{
  "n_layer": 19,
  "n_kv_head": 5,
  "norm_place": "peri",
  "norm_eps": 1e-05,
  "positions": "rope",
  "bias": "qkv",
  "optimizer": "soap_variant",
  "lr": 0.00266,
  "schedule": "wsd",
  "final_lr_fraction": 0.0
}
Each number is 128 + 32 x the weight over the matrix's rms, rounded and kept within 0 to 255. Layers, rows and columns count from 0.

# layer 3 MLP down (transposed), 1280x320, rms 0.107, rows 428-452, columns 256-319
[[100 162 138 159 112 113 171 103 134 199 117 139 102 117 145 168 127 163  91 151 112 105  77 132 124  91  98 153 131 101 120  96 106 122 107 141 182 119  97 199 105 126  97  90  79 136 104 149  74 126 159 112 110 108 142 119 156 139  88 154 131 165  96  76]
 [134 151 153 160 133 166 144 118 153 106 163 111  87 145 150 127  88 151 101 115 168 101 147 103 113  95 119 156 115  98 125 168 121 158 180 196 136 104  90  83  76 151  91 112 147 166  72 117 170 137  89 152  34 145 177 102 139 192  90 104 134  99  99 123]
 [182  77 158 151 141  97 131 138 157 126 120 112  98 111 131 172  70 100 170 153  89 156 139 195  86 123 123 174 121 175 170 153 181 133  81 134 160 141 128 158 101  86 140 134 146 142 159 122 154 176 122 115 201  65 132 134 146 153 110 129  81  60 163 109]
 [184 125 118 164 158 140  95 128 103 186 131 117  84 102 118 154  86  79 124 120 174 129 110  87 118  90 119 152  85 118 146 150 158  40 151 151 152  94 105 121 133  83 123  76  71 110 115 147 123 142 147 139 134  50 157 124 146 144 122 101 102  99 140 151]
 [159 106 170 107  61 166 101 118 136 103  80 128 167 112 104 197 141 114  98 127 147  85 167 153  73  74 107 138  95 212 127 170 122 104 112 106 106  75 186 162 144 108 170 165 124 126 137 132 177 115 136  82  88  93 108  98 166 147 105 157 130 112 155 131]
 [121 117 145  93 131 144 124 173  61 142 128 101 162 168 119  44 112  89 105 140 113 140 111 171 137 195 108 135 121 131 118 159 125 186 139 140 133 103  67 126  97 134 137 115 113 119 149 128 141  99 122 196 104 154 128 158 134 125 116 110 140 161 188 129]
 [147 123  96 175 108 185 131 127 115  95 108 108 153 103 182  73  92 133 168 151 102 132 116 158 127 112 219 122 125 137 148  83 175 148  87 120 158 125 145 148 163 109 107 150 136  41 140  69 131 156  99 131 190 158  81 136  59  66 126  79  93 162 117  95]
 [ 96 151 148 177 163 107 148  88 119 183 135 116 114 116  79 172 120 129 123 121 154 176 148  92 117 130 126 154  95  95 137  94 119  64  99 151 150 178 144 158 116 153 124  92 119 152 146 130  85  96 184  85 136 133 117 135 171 134  77 132  73 106 127  99]
 [119 134 130 124 171  55  91 119 135 166  85 148 115 137 120 131  95 172 125  96 187 106 115  98 126 140 152 181  98 151 148 152 129 122  89 121 153  90 119 137 183 137 146 138 134 182 123  98  97 221 120 164 126 126 175  96 135 111  76 142 123  99 183  88]
 [130 112 113 138 151  72 135 107 144 205 158 132 145  85  97 149  78 102 172 140 124 146 114 121 152  62  81 122 104 117 169 179 106 140 105 111  96 151 175 104  67 157 135 129 135 165 105 145 127 151 196  71 149 107  73  89 112 107 102 130 170 114 161 196]
 [ 59  87  84 124 117  51 144  91 126 156 133 138 101  61  87 120 119  66 135 120 157 159 140  73  58  88 169  95 169 134 134  83 122 151 167 129 113  96  91 135 116  98 140  80 129  97 130 168 148 139 168 142 148  91  98 149 142 153  94 126  99 148 108  77]
 [ 58 150 119  91 217 172 126 136 114 103  85  80 171 162 105  97 144 161 113 112 186  95  69  83 114  97  86 148 106 125 127 128 112 101 192  57 123 128 114 142 107 145 184 136 139 103  64  86 117 115 131  40 118 181  88 148 126 151 191 142 110 153 137 106]
 [146  83  78 136 157 114 120 125 128  78 165 171  97  93 127  73 107 162  86 127 104 136  94  96 186 177  99 155  75 128 139 147 144 167 184 117  91 149 102 117  74  93  75 127  80 113 148 137  77 163 103 158 105 141 122 112 126 141 116 156 141 102 168 140]
 [115 117  98 104  94  36 174 157  83  91 175 123 127  81 115  80 100 128 111 150 168 157  99 119 106 115 163 138 155 143  80 158  81 130 115 148 222  74 154  77 211 124 116  84 126 111 107  72 126 155 217 120 175  84  98 139  61 116 144 111 134  96 171 170]
 [ 85 119 156  38 107 106 184 170 127 130  97 153  85 133  98  75 155  93 126 156 111 146 128 122  79 120 155 170 185  68  77 140 142 149 116 150 109  92 125 171 138 149 142  76  98 151 118 181 115 136 171 134 154 128 123 131 101  99  87 123  70  83 146 133]
 [205 201 159 111 139 146 137  58  92 127 132 135  94  77 124 171 160 124  88 158 148 142 203 151  82 135 167 162 151 153  74 105 149  69 162  71 126  82 117  83 105 153 116 180 131 200 115 131 148 152 139 170 197 128  57 111  84 162 100 182  88  95 130  65]
 [206 134 103  96 164 145 135 132 129 103 129 118 150 122 136 143 107 117  99 109 165 127 133 124 130 114 179 112 111 176 123 113 153 118 180 194  95 129 184 100 103 138 201 178 152 133 120 136 104 123 207 100  78 164 161 113 124 132 150 113 141  92 106 163]
 [157 125  94 104 125  47 105 151 103 142 165 192 104 115  52 173 164 116 113 115 141 116 170 135 114 153 168 114 137  96 119 145  81 126 132 104 183 165 134 178  99 190 109 128 130 173 167 113 162 151 143  92  84 158 158 111 141 115 110 104 115 142 122 133]
 [134 119  85  99 116 116 121 161 150 105 135 103  92 142 164  40 136 189 129  97 150  75 155 135 139 157  81 101  77 112 154 171 148 119 145 132 133 120  95 121 134 121 162 153 181 168 165 150  92 103 131 193 119 136 126 181 117 121 149 154 124 167 138 208]
 [104 122 171 136 128 104 102 128 103 105 159 135 170 214 166  29 116 169 111 152 137 130 149 164 128 205 138 141 139  89  96 167  83 137 107 134 138 121 116  93 153 130 138 107  97 144 171 147  94 146  94 130 115 166 142 151 132 127 158  98 133 226 127 114]
 [144  79 114 148 133 156 118 109 136 149  91 141  94 158 122 239 146 132 145 110 109 113 161 184  90  96 150 145 124 144 198 148 134 190 104 119 126 192 149  82 122 108 156 101 121 131 175 114 105 134 147  95  80  87 130 117  97 158 139 168 144 117 108 200]
 [103 138 128 112 100 111  73 177  75 136 155 149 139 176 148   0 115 176  97 102 155 115 124 150 194 193 128 131  99 158 107 151 123 138 103 146 110  99 109 131 132 105 130 101 137  68 172 121 101 123  73 130 124 169 104 113 118 143 155 113 162 163 133 128]
 [160 149 112  74 145 134  89 137  91  73 162 143 156  90 124 152 133 144 140  96 115 179 152 154 134 143 194 132 171 137 109 148 106 172 145 108 175 104 161 148 109 104  60 132 151 123 154 112 222  94 125 100 150 123 159 121 146 106 192 131 111 128 122 164]
 [163 126 171 170 125 164 178 137 128 132 174 126 103 110 151  76 128 126 126 128 118  71 110 117 142 116 179 118 141  82  80 108 104 140 155 107 132 154 122 155 124 137 218 163 165 136 161 162  71  91  99 101 179 119 110  91 148 152 111 110  97  73 167 114]
 [172 197 118 171 110  91 167 192  98 134 101  79  85  65 165 102 204 137 131 113 150 137 138 160 136 152 158 124  66 166 162 142 185 101 221 165 111 110 133 101 104 167 139 102 127 167 104  92  63 113 138  68 113  78  95  56 105 146 163 137 104 133 155 125]]
# layer 3 MLP up, 1280x320, rms 0.124, rows 429-452, columns 256-319
[[110 120 109  49 109 106 149  68  83 125 145 113 100 165 163 103  85 127  95 133 151 121 120 120 107 151 114 149  87 138 152  51 128  57 170 147 142 162  81  61 170 108  65 113 118 145 100 130  70 179 168 155 133 149 126 111  95 114 186 137 124  71 143 157]
 [ 88  83 144 167  71 141 133 126 140  52 158 107 101 142 134 115 193 149  99 157 117 130  98 159 154  99 151 139 136 182 145 124 142 139 102 102 136 124 140 110 170 157  95 196  81 157 153  71 121  91  89 130  72 168 142 147 165 140 120 131 118 136 122 106]
 [153 149 145 122 174 107 124  67 150 123 190 112 121 166 150 103 127 186 151 147 124 126  77  58 173 128 194  87 128  80 149  91  82 135 101 167 113 182 124 115 169 177 103 141 113 118 151  89 113 135 221 140  39 185  87 102 124 199 154 185 145 155 128  99]
 [133  78 181 131 100  94  62 108 136 116 117 115 107  84 145 169 128 146 149  86 156 131  93  84 141 168 165 158 103 148 151 125 147 151 148 121 126 168 162 175 144 145 137  87 165  86  98 101 119  95 164 119  54  82 164 140 137 118  99 108 180 197 158  92]
 [109 154 138 119 186 148  65 107 176 166 110 138 110 170 119 124 132 163 184 138 163 116 114 125  87 103 159  98 218  75  93 142 125  91 125  73 126 138 124 107 118 152 131  93 177 117  88 112 110 180 141  32 121 153 138 128 114 116 129  91 136 117 109 129]
 [150  83 130 133 105 124 116 101 118 164  95 120 135  88 155 130  67 114 116 102 144  95 105 114  95  58 162  98 185 120 106 112 161  99 106 126 101  91 159 153 138 155 127  67 136 143 166 150  72 204 185  84  71 122 107 165 139  94 135 150 130 140  59 101]
 [160 137 133 122 124 139 112 156 107 161 176 140 149  96 110 154 129 131  94 124  78 105  88 138 139  90 117 105  95 180  94 127 133 105 102 114 137 153 120 125 139 123 126 137 154 146 114 157 160 156 131 114 134 118 168  71 141  91  95 116 106 136 179 113]
 [ 91 117 138 125 145 178 102 133 119 111 116 202 158 146  92  97 121 105 102 141 139 129 116 148  99 124 167 120  82  84  92 145 132 200 104 166 102 153 132 135 156 137 157 141 129 118  79 131 118 169 132  96  83 154 138 139  89 113 134 118 121 160 150 128]
 [ 84 153 152 112 162 127 128  73  83  94 158 112 120 108 117 140 176 203 188 107 142 111 133 194  93  99 186 169 135  90  93  69 100  84 128  99 157 156 142 117 156 140  97 109 152 135 168  97 149 132  94 116 114 110 168 155 158  74 133 110 106 164 106  66]
 [126 155  90  49 164 132 128 144 141 132 115 142 137 101 132 147 127  76 160 143 100 157 150 142 204  86 101 153 134 106  87 124 102 146 150 136 147 130  71 135 117  87  68 165 143 168 109 112 132  67 180 114  91 180 142 120 192 170 117 118 120 180 118 149]
 [143 120 149 172 154 191 117 138 145 107 109  68 138 149 133 211 125 126 124  97 107 136  83  79 148 101 142 125 126 168 169  97 160 149  93 131 115 188 161 116 120 116 211 109  67 143 108  69 121  90 105 194  77  34 119 163 140 131 162  93 184 132 159  92]
 [190  82 131  87 116 130 138 109 141 113 146 131 120 165 134 128  95  95  76 106 151 116 151 126 139 122 204 131 127 132 148 111 178 167 122 144 159 108 121 162 123  91 146 112 152 135  93 139 162 128 145 136  66 138 140  90 123 204 175 143 139 122 141 149]
 [ 99 139 175 156 125 176 158 112 137 168 121 137  49 158 109  94 146  39  97 122  62 134  81 121  99 125 141  93 123  94 138 164 195 155  98 164 103 157  99 143 161 139 111 136 103 153  66 165 159 104 170 113 116 206  34 124 148 106 133 105  86 182 158 116]
 [126 118  63 134 163 132 191 152 140 175 125 158 105 130 210 144 162 148 122 108  22 116 102  62 123 146 127 104 100 126  57 179 153  48 164  93 122 126 114 156 111 142 104 127  75 160 140 168 118 147 173 136 112  88 154 120 136 125 163 110 119 128 161 151]
 [160 169 141 162 164 118 204 134 124 122 180 181 120  84 170 151 102 117 182 137 194 148 125  85 161 136 127 110 123 172 140 160 150 110  46  96  66  61 137 116  39  90 164  85 113 111 163 143  88 118 132 195 170  81 142 135  82 145 100  98 115 133 111 127]
 [124 178 115 139 163 164 158 158 128 116 100 138 109 144 126 120 126 137  91 141 121 162 171 180 207 131 136 128 143  26 163 159 159 133  78 131  85 160 125 136 108 170 109  98 160 153 123 136 158 108  81  96 158 133 118 159  93  89 140 134 135  74 101 129]
 [160 119  82 204 129 120 121  96 128 151 129  97 108 156 164 138  90 131  92 169 143 135 130 132 179  63 149 152 105 147 143 111 165 154 109  87  88 130 123 112 133 119 107  73 175 152  88 149  62 102  90 130 115  81 120 113 104 168  98 113 125  67 101 105]
 [193 157 123 112 154 119 140 120 168 159 211 124 103 127 119 139  82 176 217  57 155 107 150  92 106 147 134  82 157 138 136 119 153 138 165 187 125 107 102 134 120  84 107 108 166 123 113 100  97 131 176  94 141 146 160  87 128 110  77 157  58  87 141 173]
 [ 60 151 116 111  87  82 143  77  89 123  87 124 122 148 115 118 162 126 145 109 164 134 141 121 116 105 134 118  73  71 126 123 152 109 148 134 148 144 105 149 174 115 114 130 104 183 143 151 116  98 186  97  89 108  87 156  93 126 141 111  78  85 159 142]
 [154 125 151 112 121  79  87  78 124 142 157 128  95  99  96 158 141 156 181 111  98 142  85 137 122 158 156 143 115 150 161 161 182 192 107 118  95 164 141 139 158  80 113 141 179 131 101 101 171 138 116 133 101 157 129 103 147 107 127 116 119 175 139 146]
 [ 86 135 130  95  94 129  72 114 123 125 130  99 110 141 142  89 122 134 132 131 123  82 164 117 137 100 153 121  98  59 111  81 127 124 144 122 119 174 151 143 101  54 158 152 119 143 185 163  84 101 117 118  79  87 166 120  91 161 157 110 102 101 155 187]
 [152 114 102  80 135 156 112 134 164 103 192 119 125  78 109  95 175 141 147 171 171 186  91 106 145 106  82  25 129 104  96  94 129 168 133  88 208 166 152 119 131 125 104 135 111 112 147 110 120 134 114 146  79 156 101 136 138 147 111 162 123 182 143 157]
 [104  89 133 121 112 181 134 141 164 195 103 124 100 122  85 142 129 125 169  96 102 129 119  91 130 172 119 132 151 113 169 145  96 163 109 121 112 174  99 111 117 139  94 122 130 116 192 141  77  92 132 114  63  78 171 118 117 186 163 133 131 111 120 131]
 [163 155 152 137 186 115 148 157 139 153 163  85 142 156 173 162 128 120 157 156 144 114 158 122 156 211 218  47 116 133 117  92 129 196 107 134 152 127 147 153 138 156 131 106 205 157 141  61 154 211 103 161 151 160 148 148  74 108 126 111  96 145  89 101]]